config.yaml
bias: "none"
lr: 0.000294
grad_clip: 1.0
doc_mask: true
Each number is 200 + 20 x the weight over its row's rms, rounded and kept within 0 to 999. Layers, rows and columns count from 0. The size before them is the row's rms in percent of the matrix's.

# down: layer 11 MLP down (transposed), 1536x576, rms 0.0614, rows 1022-1036, columns 288-359
# gate: layer 11 MLP gate, 1536x576, rms 0.0628, rows 1023-1037, columns 288-359
# up: layer 11 MLP up, 1536x576, rms 0.0619, rows 1023-1036, columns 288-359
down1022,089,188,189,215,194,196,197,186,191,162,232,208,202,179,193,225,213,164,236,215,176,214,196,186,162,190,223,173,196,202,182,218,220,219,183,209,200,179,191,236,187,195,178,189,188,196,203,200,210,202,257,168,196,190,230,185,180,188,190,185,219,187,218,206,199,217,237,220,191,205,184,221,207
gate1023,101,185,209,234,190,215,185,214,235,199,193,215,207,200,179,185,179,204,187,192,197,219,238,185,200,179,175,200,195,189,202,195,184,200,227,203,197,228,196,254,190,204,227,175,192,185,230,214,227,181,211,199,205,220,224,200,196,188,239,237,195,207,189,174,227,206,187,194,218,214,191,182,213
up1023,099,180,178,208,207,201,184,210,221,194,197,248,182,197,175,200,200,211,195,200,202,209,194,213,180,174,174,184,176,198,207,200,184,203,184,195,237,229,208,220,201,202,247,181,166,252,156,194,168,227,196,194,218,197,191,219,205,214,211,224,201,234,247,148,185,193,235,198,189,185,182,176,178
down1023,098,211,195,204,207,224,197,185,235,231,177,206,209,196,240,196,199,214,184,212,212,167,201,201,237,185,198,169,223,164,200,170,191,158,188,203,186,233,194,224,240,228,220,196,167,186,206,184,219,176,203,176,221,196,191,226,237,202,196,220,187,263,195,215,165,184,203,199,225,185,206,174,201
gate1024,092,206,195,192,217,181,184,205,231,194,195,198,174,177,188,192,216,196,217,200,211,175,199,203,200,181,197,175,165,203,207,207,190,195,171,179,201,204,215,199,162,209,201,213,207,208,199,196,199,193,206,182,164,168,201,240,179,208,188,221,214,199,206,190,197,186,231,203,172,175,155,187,207
up1024,104,158,200,187,199,213,213,172,233,209,177,166,191,180,186,187,179,197,220,206,211,208,195,189,185,220,143,173,206,182,199,205,215,220,223,218,214,211,210,210,223,180,220,235,224,189,218,163,132,220,196,198,205,182,201,204,165,198,186,208,205,201,138,195,181,220,183,218,205,170,212,192,209
down1024,093,162,168,179,170,223,202,192,245,189,183,183,236,165,166,213,199,165,197,211,208,172,198,182,197,202,225,190,186,214,165,226,202,190,185,201,197,216,193,180,176,220,218,202,184,204,202,197,192,199,225,234,196,200,195,218,209,189,182,194,203,209,197,200,212,197,245,222,173,198,221,190,183
gate1025,100,197,177,182,210,212,209,192,226,240,209,196,192,187,205,193,201,200,179,174,176,186,215,196,216,215,202,235,190,203,184,207,201,221,201,197,214,138,214,162,191,245,214,173,172,207,211,178,168,209,185,172,198,188,208,160,209,208,200,183,201,192,246,207,207,200,185,186,202,198,185,198,185
up1025,098,185,213,219,170,222,236,168,213,169,186,194,198,177,193,181,221,251,196,187,218,179,233,186,207,199,213,176,203,242,241,222,201,197,187,205,190,206,206,176,223,246,229,238,212,186,206,191,166,206,187,194,197,199,199,205,219,198,191,222,196,193,184,202,193,216,199,204,188,247,216,204,232
down1025,101,186,176,215,209,187,182,192,206,181,219,249,203,206,214,195,159,202,208,201,190,197,164,186,185,175,202,189,215,188,188,206,186,185,200,193,193,219,199,211,220,207,196,188,186,227,200,193,237,207,183,200,231,174,187,201,198,181,185,187,201,194,178,195,241,215,199,207,200,212,205,203,199
gate1026,100,236,205,206,211,215,175,209,240,239,182,230,197,189,209,166,207,188,201,204,170,191,215,222,167,228,171,201,215,199,228,186,170,202,194,201,183,204,226,184,193,277,201,193,204,204,186,211,199,207,179,169,242,191,183,190,191,212,203,149,206,195,214,195,213,221,239,215,205,195,181,210,194
up1026,097,188,201,210,166,213,193,233,207,180,219,209,188,200,206,202,225,203,204,188,242,212,200,185,175,216,214,200,164,195,199,193,202,204,223,205,174,207,198,226,187,202,200,193,190,176,189,164,209,214,208,175,231,165,196,233,217,206,197,196,181,153,195,163,215,202,222,185,188,186,202,207,178
down1026,101,217,188,227,235,168,208,196,184,221,162,200,231,192,228,205,178,215,183,221,242,162,195,222,218,194,229,179,212,229,209,196,196,194,229,250,194,195,207,195,200,214,207,171,200,229,180,196,203,178,187,199,210,214,181,196,220,205,209,214,227,198,193,184,218,167,215,179,184,254,198,202,196
gate1027,081,184,196,187,231,224,198,175,221,191,205,211,229,230,210,186,207,207,194,204,187,225,237,190,189,197,180,203,216,190,161,209,220,193,203,217,217,184,189,179,170,242,226,185,220,184,221,250,238,184,191,191,188,189,217,201,165,211,195,190,198,207,195,215,202,187,179,203,225,176,213,205,210
up1027,092,227,230,240,201,177,170,160,199,210,220,173,222,190,163,181,198,195,187,222,190,188,216,225,197,195,172,187,195,200,218,174,219,203,194,232,158,213,208,211,182,203,185,187,216,233,224,192,157,217,255,228,205,181,191,219,219,158,214,234,182,214,237,193,217,198,217,194,180,186,170,209,220
down1027,096,206,201,199,183,192,209,224,206,192,195,207,235,222,178,207,194,196,203,181,202,210,223,218,211,181,187,175,205,203,212,208,207,187,205,214,161,209,203,178,211,192,181,206,206,215,191,169,199,217,198,177,213,178,186,227,194,218,189,202,180,230,196,203,188,224,204,222,181,178,198,237,206
gate1028,095,199,171,190,183,198,192,177,218,206,213,228,234,205,204,216,193,204,187,162,222,167,190,190,190,232,178,201,211,213,152,200,183,181,190,200,164,192,193,225,194,211,208,192,190,203,223,219,249,198,220,182,230,182,211,225,186,213,175,187,206,212,212,209,196,138,181,181,198,192,193,206,206
up1028,102,174,205,206,201,188,210,187,246,202,210,201,174,166,189,220,230,219,194,183,233,188,215,229,191,190,192,173,207,185,210,206,198,207,173,175,220,165,198,196,201,213,186,221,226,195,225,185,201,210,181,184,224,158,171,196,216,186,209,189,163,167,182,201,211,162,209,206,216,181,185,214,213
down1028,101,210,213,200,197,233,214,190,178,208,181,174,172,217,200,172,230,173,201,180,191,247,214,217,191,194,213,202,217,204,185,209,224,202,212,198,232,215,214,200,195,203,172,192,212,193,186,197,148,216,165,200,198,195,175,183,220,252,198,226,235,199,179,182,225,213,204,226,212,174,203,202,178
gate1029,100,208,174,206,182,211,209,184,192,187,200,222,222,189,198,198,208,198,186,208,183,204,206,233,223,201,181,221,183,196,236,174,196,242,220,193,211,214,167,208,145,198,195,219,209,196,253,194,194,202,192,195,208,199,179,201,203,172,171,148,184,186,184,223,199,215,206,215,242,232,208,148,187
up1029,097,175,168,198,179,189,206,222,214,199,218,207,235,206,214,251,180,209,180,225,230,198,185,180,214,207,181,187,177,187,201,195,200,187,236,199,200,168,189,183,240,233,187,213,211,167,189,187,227,208,231,209,196,208,200,206,178,161,200,195,173,186,211,206,231,207,216,200,198,236,200,197,180
down1029,096,228,221,206,186,205,210,228,189,203,216,165,213,182,222,190,200,180,193,171,199,196,192,209,198,175,193,184,187,151,205,216,204,183,193,178,214,220,154,209,192,172,191,181,225,210,223,186,177,215,208,222,196,163,175,200,182,208,225,208,181,197,196,187,187,224,224,187,186,239,193,191,261
gate1030,098,186,174,203,196,193,205,184,227,208,235,198,175,204,198,201,216,191,180,224,191,208,210,210,209,210,207,200,181,201,212,199,214,190,197,201,188,212,217,180,189,187,208,197,190,165,187,171,236,184,252,188,194,198,227,242,178,184,161,186,207,204,191,184,209,208,252,204,184,232,181,215,218
up1030,106,227,237,166,192,202,181,218,229,194,217,208,196,182,174,177,194,229,194,210,233,177,208,189,220,231,233,171,184,220,180,189,224,168,197,202,214,188,156,192,213,185,210,191,204,190,205,213,216,181,216,231,184,191,218,212,196,180,168,156,226,214,209,233,229,240,151,203,218,198,179,201,190
down1030,101,199,202,217,245,185,208,230,198,210,185,208,203,198,197,197,215,187,193,191,167,168,202,223,185,227,155,199,219,209,196,190,200,179,201,223,184,206,201,213,182,198,200,220,229,184,183,189,203,205,251,216,199,163,200,202,195,202,189,164,209,196,210,243,220,212,142,196,242,171,179,194,177
gate1031,104,171,212,209,203,206,183,186,182,183,215,194,170,182,201,209,226,201,201,214,165,190,184,215,202,157,226,256,179,197,219,181,195,214,189,215,220,197,192,178,211,206,201,181,186,218,211,211,203,159,175,165,201,183,205,202,203,217,215,208,199,206,202,128,215,217,238,200,220,202,211,199,163
up1031,104,212,180,210,192,197,165,208,203,200,194,228,184,210,219,214,200,217,200,240,197,211,175,189,181,173,196,182,204,201,203,171,210,208,200,229,177,228,213,188,198,226,232,212,206,203,201,224,216,212,178,204,227,197,159,204,178,166,162,204,223,230,200,212,183,204,228,207,176,193,237,194,213
down1031,106,196,156,247,200,182,207,168,224,212,189,191,176,170,178,206,188,220,219,213,203,207,237,187,213,188,163,171,175,215,197,198,187,182,208,221,196,188,221,223,202,204,217,202,228,191,209,208,239,255,215,220,205,190,181,213,214,184,171,182,166,196,166,210,212,204,192,193,219,203,198,213,197
gate1032,104,223,196,205,187,189,206,199,182,248,204,195,196,195,226,223,183,196,194,198,186,212,182,209,222,220,221,185,219,204,209,183,211,209,216,163,199,214,186,212,201,166,258,196,212,184,230,239,224,195,223,202,194,177,241,217,218,220,220,182,211,148,183,198,204,182,206,196,203,246,180,187,211
up1032,104,207,227,204,167,181,202,189,207,196,192,206,204,198,208,195,190,215,195,223,178,199,198,209,245,196,189,198,220,177,135,186,154,188,154,145,196,207,207,219,214,193,230,207,200,225,185,201,200,182,205,182,195,216,194,216,244,205,187,207,209,187,178,196,216,177,182,197,205,230,188,210,209
down1032,101,247,174,218,200,195,237,173,207,176,155,235,172,168,198,208,196,200,190,224,198,201,198,177,218,217,166,235,203,180,179,215,168,177,178,173,193,211,196,210,197,160,186,210,170,185,237,224,205,193,237,164,189,172,167,222,210,172,208,194,207,193,193,171,211,184,161,165,217,209,198,192,184
gate1033,108,215,194,232,187,169,187,194,204,217,199,189,198,199,186,204,169,164,215,175,187,228,194,201,229,211,188,216,213,206,186,202,219,189,190,165,214,160,165,179,190,195,205,219,218,214,182,156,206,198,177,180,207,184,202,193,194,215,208,186,206,199,223,225,195,164,214,185,180,209,202,201,156
up1033,107,200,183,212,187,169,208,231,231,205,216,174,215,194,199,215,213,207,218,191,213,157,196,161,193,196,277,194,220,194,178,191,224,185,222,195,203,227,162,225,170,197,219,184,166,230,206,195,252,199,203,202,153,160,222,195,209,227,255,169,167,251,192,225,197,262,189,200,223,218,203,203,208
down1033,109,197,212,171,183,210,182,238,251,194,189,204,221,216,180,229,196,221,204,233,213,198,181,207,188,243,185,208,212,226,211,177,188,183,215,243,190,201,168,196,233,191,218,206,154,212,203,203,194,221,203,231,196,177,196,210,178,168,207,210,188,244,205,209,190,188,203,215,215,195,199,168,204
gate1034,100,211,240,210,223,172,209,221,196,193,213,198,206,230,193,208,171,166,156,179,200,213,161,195,218,220,201,228,143,181,188,210,192,196,179,196,227,191,184,170,196,204,193,207,157,128,223,222,227,180,182,198,196,214,230,188,201,207,176,177,188,231,190,196,198,213,214,210,185,182,218,203,160
up1034,099,208,221,181,229,199,194,198,218,179,214,201,210,162,194,176,186,219,167,172,198,227,173,211,191,229,165,184,181,192,226,196,184,170,160,202,233,183,206,186,207,215,211,219,206,192,223,183,199,167,184,188,182,226,222,260,231,186,188,245,199,176,192,209,244,189,161,201,239,214,223,187,211
down1034,102,217,202,212,188,225,220,158,191,239,192,206,196,184,174,193,171,199,194,231,215,209,199,201,242,178,217,174,197,217,185,184,204,198,243,189,173,220,210,197,210,205,209,164,213,213,158,214,236,195,191,218,208,198,175,224,207,222,222,187,209,234,211,184,160,194,183,198,183,205,215,183,225
gate1035,090,203,227,185,117,210,212,230,208,221,251,197,197,213,184,190,196,203,185,177,196,207,197,203,195,179,156,219,159,207,198,200,179,222,202,193,231,190,263,169,175,228,250,223,220,225,198,198,193,202,210,199,211,194,188,246,207,182,221,161,221,200,240,222,187,196,212,224,200,226,220,210,182
up1035,091,199,226,245,183,213,216,221,215,181,201,185,205,212,206,215,219,189,219,192,212,211,200,202,230,216,208,243,219,202,198,176,178,210,174,220,214,230,200,200,188,217,227,214,194,161,204,201,191,214,222,184,191,159,164,205,201,209,207,239,197,212,226,173,171,169,205,202,214,224,207,188,198
down1035,093,202,189,219,189,206,205,200,233,188,203,208,206,202,185,188,180,206,193,201,209,238,175,218,191,198,191,213,202,217,197,156,233,205,192,176,218,183,209,214,223,197,174,203,210,206,199,182,212,190,188,192,204,212,186,214,218,197,206,198,216,232,212,184,213,225,167,212,199,200,200,173,194
gate1036,098,170,222,235,196,218,212,212,228,214,190,209,190,177,215,213,195,190,220,194,183,209,187,178,238,197,212,225,187,197,211,166,229,213,181,190,198,183,210,215,160,193,216,209,177,199,235,203,226,172,185,196,194,193,187,256,202,168,190,219,234,197,203,200,210,208,200,192,216,203,219,191,184
up1036,100,247,173,198,227,171,182,204,209,175,212,191,209,194,212,214,163,203,214,148,170,181,213,183,196,232,173,212,206,196,219,210,185,186,216,228,197,166,187,183,186,192,218,199,262,174,174,187,194,199,198,228,157,182,197,162,195,244,206,184,191,187,198,200,194,196,224,193,170,168,162,188,203
down1036,102,188,197,205,204,181,153,216,229,173,203,198,216,183,168,190,167,193,209,186,198,220,166,209,207,194,212,214,183,214,193,198,196,223,190,166,200,214,192,190,208,201,226,180,195,162,210,184,188,150,216,211,210,208,184,225,182,216,225,194,223,212,193,195,261,195,212,200,173,190,206,172,171
gate1037,107,209,191,226,196,202,209,204,177,158,221,176,204,202,234,170,188,161,188,203,207,200,186,214,166,224,190,188,197,213,182,210,201,193,214,180,199,207,210,246,190,220,244,194,179,223,214,189,227,201,178,203,188,203,204,183,203,202,204,205,223,213,153,194,235,190,208,207,202,190,237,148,176